Weights of a small GPT-style language model, trained from scratch on English Wikipedia: biases on query, key and value.
Each number is 128 + 32 x the weight over the matrix's rms, rounded and kept within 0 to 255. Layers, rows and columns count from 0.

# layer 7 MLP down (transposed), 1280x320, rms 0.0434, rows 821-826, columns 0-79
[[100 134 100  96 171 134 117 130 110 114  88  99 143 106 120  98  40 120 110 150 151 128 122 127 144 102  92 162  38 161 155  90 105 153 138 135 128 126 111 209 113 151 141 208  80 144 147 127 153  99 134 176 207  77 185 103 132 153  65 130 100 115 136 153 122 198 139 115 145 163 147 133 157  33 120 132 151 153 138 148]
 [130 138 148 129 101 118 150 169 117 142 114 183 162 184  64  92 120 119 141 108 128  93 169  82 163 149 168  66 119 153 139 141  46 158 143 166 147 125 126 146 114 162 119 186 118  82 125 100 117 136 114 167 146 169 157  61 113  85 128  94 165 162 115 245 156 140 136 146 140 123 106 114 145 157 138 151  73  95 150  79]
 [ 80  80  78  94 119 138 152 145 130 173 151 114  89 112 122 141 150 171 166 145  38 124 129 169  78  86 132 117 147  58 222 110 103 198 150  94 121 128  84 180 175 141 106 158 125 125  68 135 196 146 152 161  71 111 156 138 134 123  56 122 130 155 129 124 159  97 101  74 130 149 106 126 125 179 126 101 162 102  93 122]
 [104 146 126 127 150 183 188 167 162  58 148  91 180 121 102 125 142  94  85 129 172 122  72 140  98 156 180 136 100 156 155  69 118 138 163  81 183 163 155 136 150 144 117 156 132  99 113 102 184 100 142 128 136  80  95 142 144 102 136 131 147 150  70 108 155 152 140 117 113 144 140 149 155 148 165  94 122 144 189  79]
 [153 112 118 133 152 170 138 177 156 142 124 142 198 133 179 158 164  77 127 111 137 147 123 114  95 167  97 101  82 158 137 147  77 119 109 178  99 149 129 113 118 134 196 159 114 138 140 151 145 104 133 121 115 140 143 120 106  81 159 161 146 131 158 148 126 164 152 142 143 154 140 175 132 192  60 178 161 145 107  22]
 [116  75 162 136 158 119 160  62 138  81 162 119  93  88 145 136 160 115  85  95 161 141 150 139  86  91 107 115  74 135 134 123 174 111 122  87  82 135 127 116 165 124 105 143  93 120 118 141 160 127 105  99 124 125  78 165 134 127  53 133 101  83 111 175  95  98 132 164 107  63 122 150  87 110 109  94  62 131  78 130]]
# layer 7 MLP gate, 1280x320, rms 0.0433, rows 822-827, columns 0-79
[[111  51 139 117 170 117  77 150 110 121  89  86 161 130  93 144 110 105 141 167 135  71 167 163 125 123 122 170 156 132  94 128 163 180 102 147 110 108 113 146 118 116 148 122 120 167 134 201 138  76 125 145 160 128  77 111 154 141 127 151 125 161  90 157 148 197 133 125 133 125 186 152  94 156 106 159  76 150  93 150]
 [ 87 115  55 108 101 142 185 161 117 130 140  83 100 148 115 169 129 129 117  98  70 131  75 105 143 143  99 149 107 115 122  61 195 126 130 114 125 101 150  30 169 128 113 147 136 116 134  66 170 129 127 135  72  99 176 122  95 102 126  65 119  85 118 155 144 110 148 139  76 145 152  65 161 170 147 115 137  98 111 145]
 [146 115  88 130 132 159 168 135  65 118 105 132 149 115  88  98 118 137  87 155 116  95 147 145 151 165  96  70 188 121  69 196 123  50  79 119  93  80 183 119 190 144 109 127 130 145 203 129 131 155 111 133 157 138 122 143 110 109 119 136 131  68 154 134  84  96 128 166 133 118 169 120 131 104  79 138 146 136 142 197]
 [129 162 143 186 109 134 176 109 134 150 174 125 129 118 171 126  94 136 158 123 118 140 146 122 157 190  50 117 133 112  78 114 151 113  90 182 138 129  81 104 126  92 119 147 155 148  76 139 112 120  75 148 178 130 141 167 164 118 189 144 105 141 152 176 197 101 153 131 115  90 137  67 161 213  92 179 145 152  95  48]
 [121  71 100 107 107 115 101  39 110  87 139 124 104 148 124 173 190 168  90  95 114 158 129 156 155  86 135 121 107  76 155 161 146 101 135 103  90 143 174  95 142 156 137 121 172 147 110 123 134 150  98 109 124 154 101 152 142 102  61 157  70 101 106 148  80 167 157 162 166 170 112 154  59 130  98  86  33 109 127 112]
 [155 170 158 162 162 202 103 160 119 109 152 103  93 147 102 145 126 122 144 196 160  91 177 179 113 159 119  99 163  84 226 161  92 157 150 155 162 113  88 134 163 121  68 162 130 140 112 163 148 122 129 133 180 206 120 157 171 128 157 122 146 135 167 119 163 100 127 109  55 126 110 122 123  86 161 157 103 143 173 211]]
# layer 7 MLP up, 1280x320, rms 0.0434, rows 822-826, columns 0-79
[[107 190 158 163 129 152 109  81  78 138  62 105  65  77 110 187 105 127 121 123  61 171 144 150 111  96 159 154 154 149 115  95 110 171 225 108  84 126 147  57 155  93 158 116  87  96 138 126 164 112 141 120 101 101 123  63 122 129 161 162  67  99 134 125 110 167 145 167 101  78 112 104 163 174 138 146 114 109 112 151]
 [106  99 100  91  53 146 104 124 131 171 154  85  68 100  96 255 109 149 105 160  69  73 110 146  61 135  62 125 117  79 163 171  97 176 192 152  79 136  86 138 204 153 143  97 147  98  80 144 126 104 147 135  98 140 134 116 132 140  81  98  68 118 150 163 151 104 132 139 145 121 100  98  88 155  41 113 157 145 137 146]
 [ 93  71 115 164 165  77 107  91 154 112 184 121 140 121 133 145 123 106  80 144 169 137 159 127  86 191 138 154 160  85 159 142 100 127 141 103 126  89 164 165 120 109 146 157 127  97 138  78 158 153 135  58  91 153 155 144 143 130 155  85 115 180 143  93 137 120 150 120 128 137  79  90 158 150 128  62  51  65 179  99]
 [126 109 116 136 161 137 173 167 114 147 155 171 135 119 135 118 148 148 144 103 116 137 162 124 157 133  34 167 122 136 125 152  90 152 135  99 122 141 133 115  93 110 210 101 100 147 182 127 158 109 115 150 113 143 174 106 163 140  67 230 136  94 160 188 165 177 146 171 135 144 114 146 107  82 133 172  79 151  89 135]
 [ 82 114  98 156 148  73 163  74  83  94 136 117  82 131  95 153 178 127 113 137 121 105 114  99 137 104 109 184 119 132 126 123 153  76 136 164 119 166 116 149 117 167 147 150 114 104 147 156  63 143 133 112 170 132 139 114 152  68  83  99  90 109 114 113  95 174 166 129 150 150 113 139 121 127  65 120  99 126 149 136]]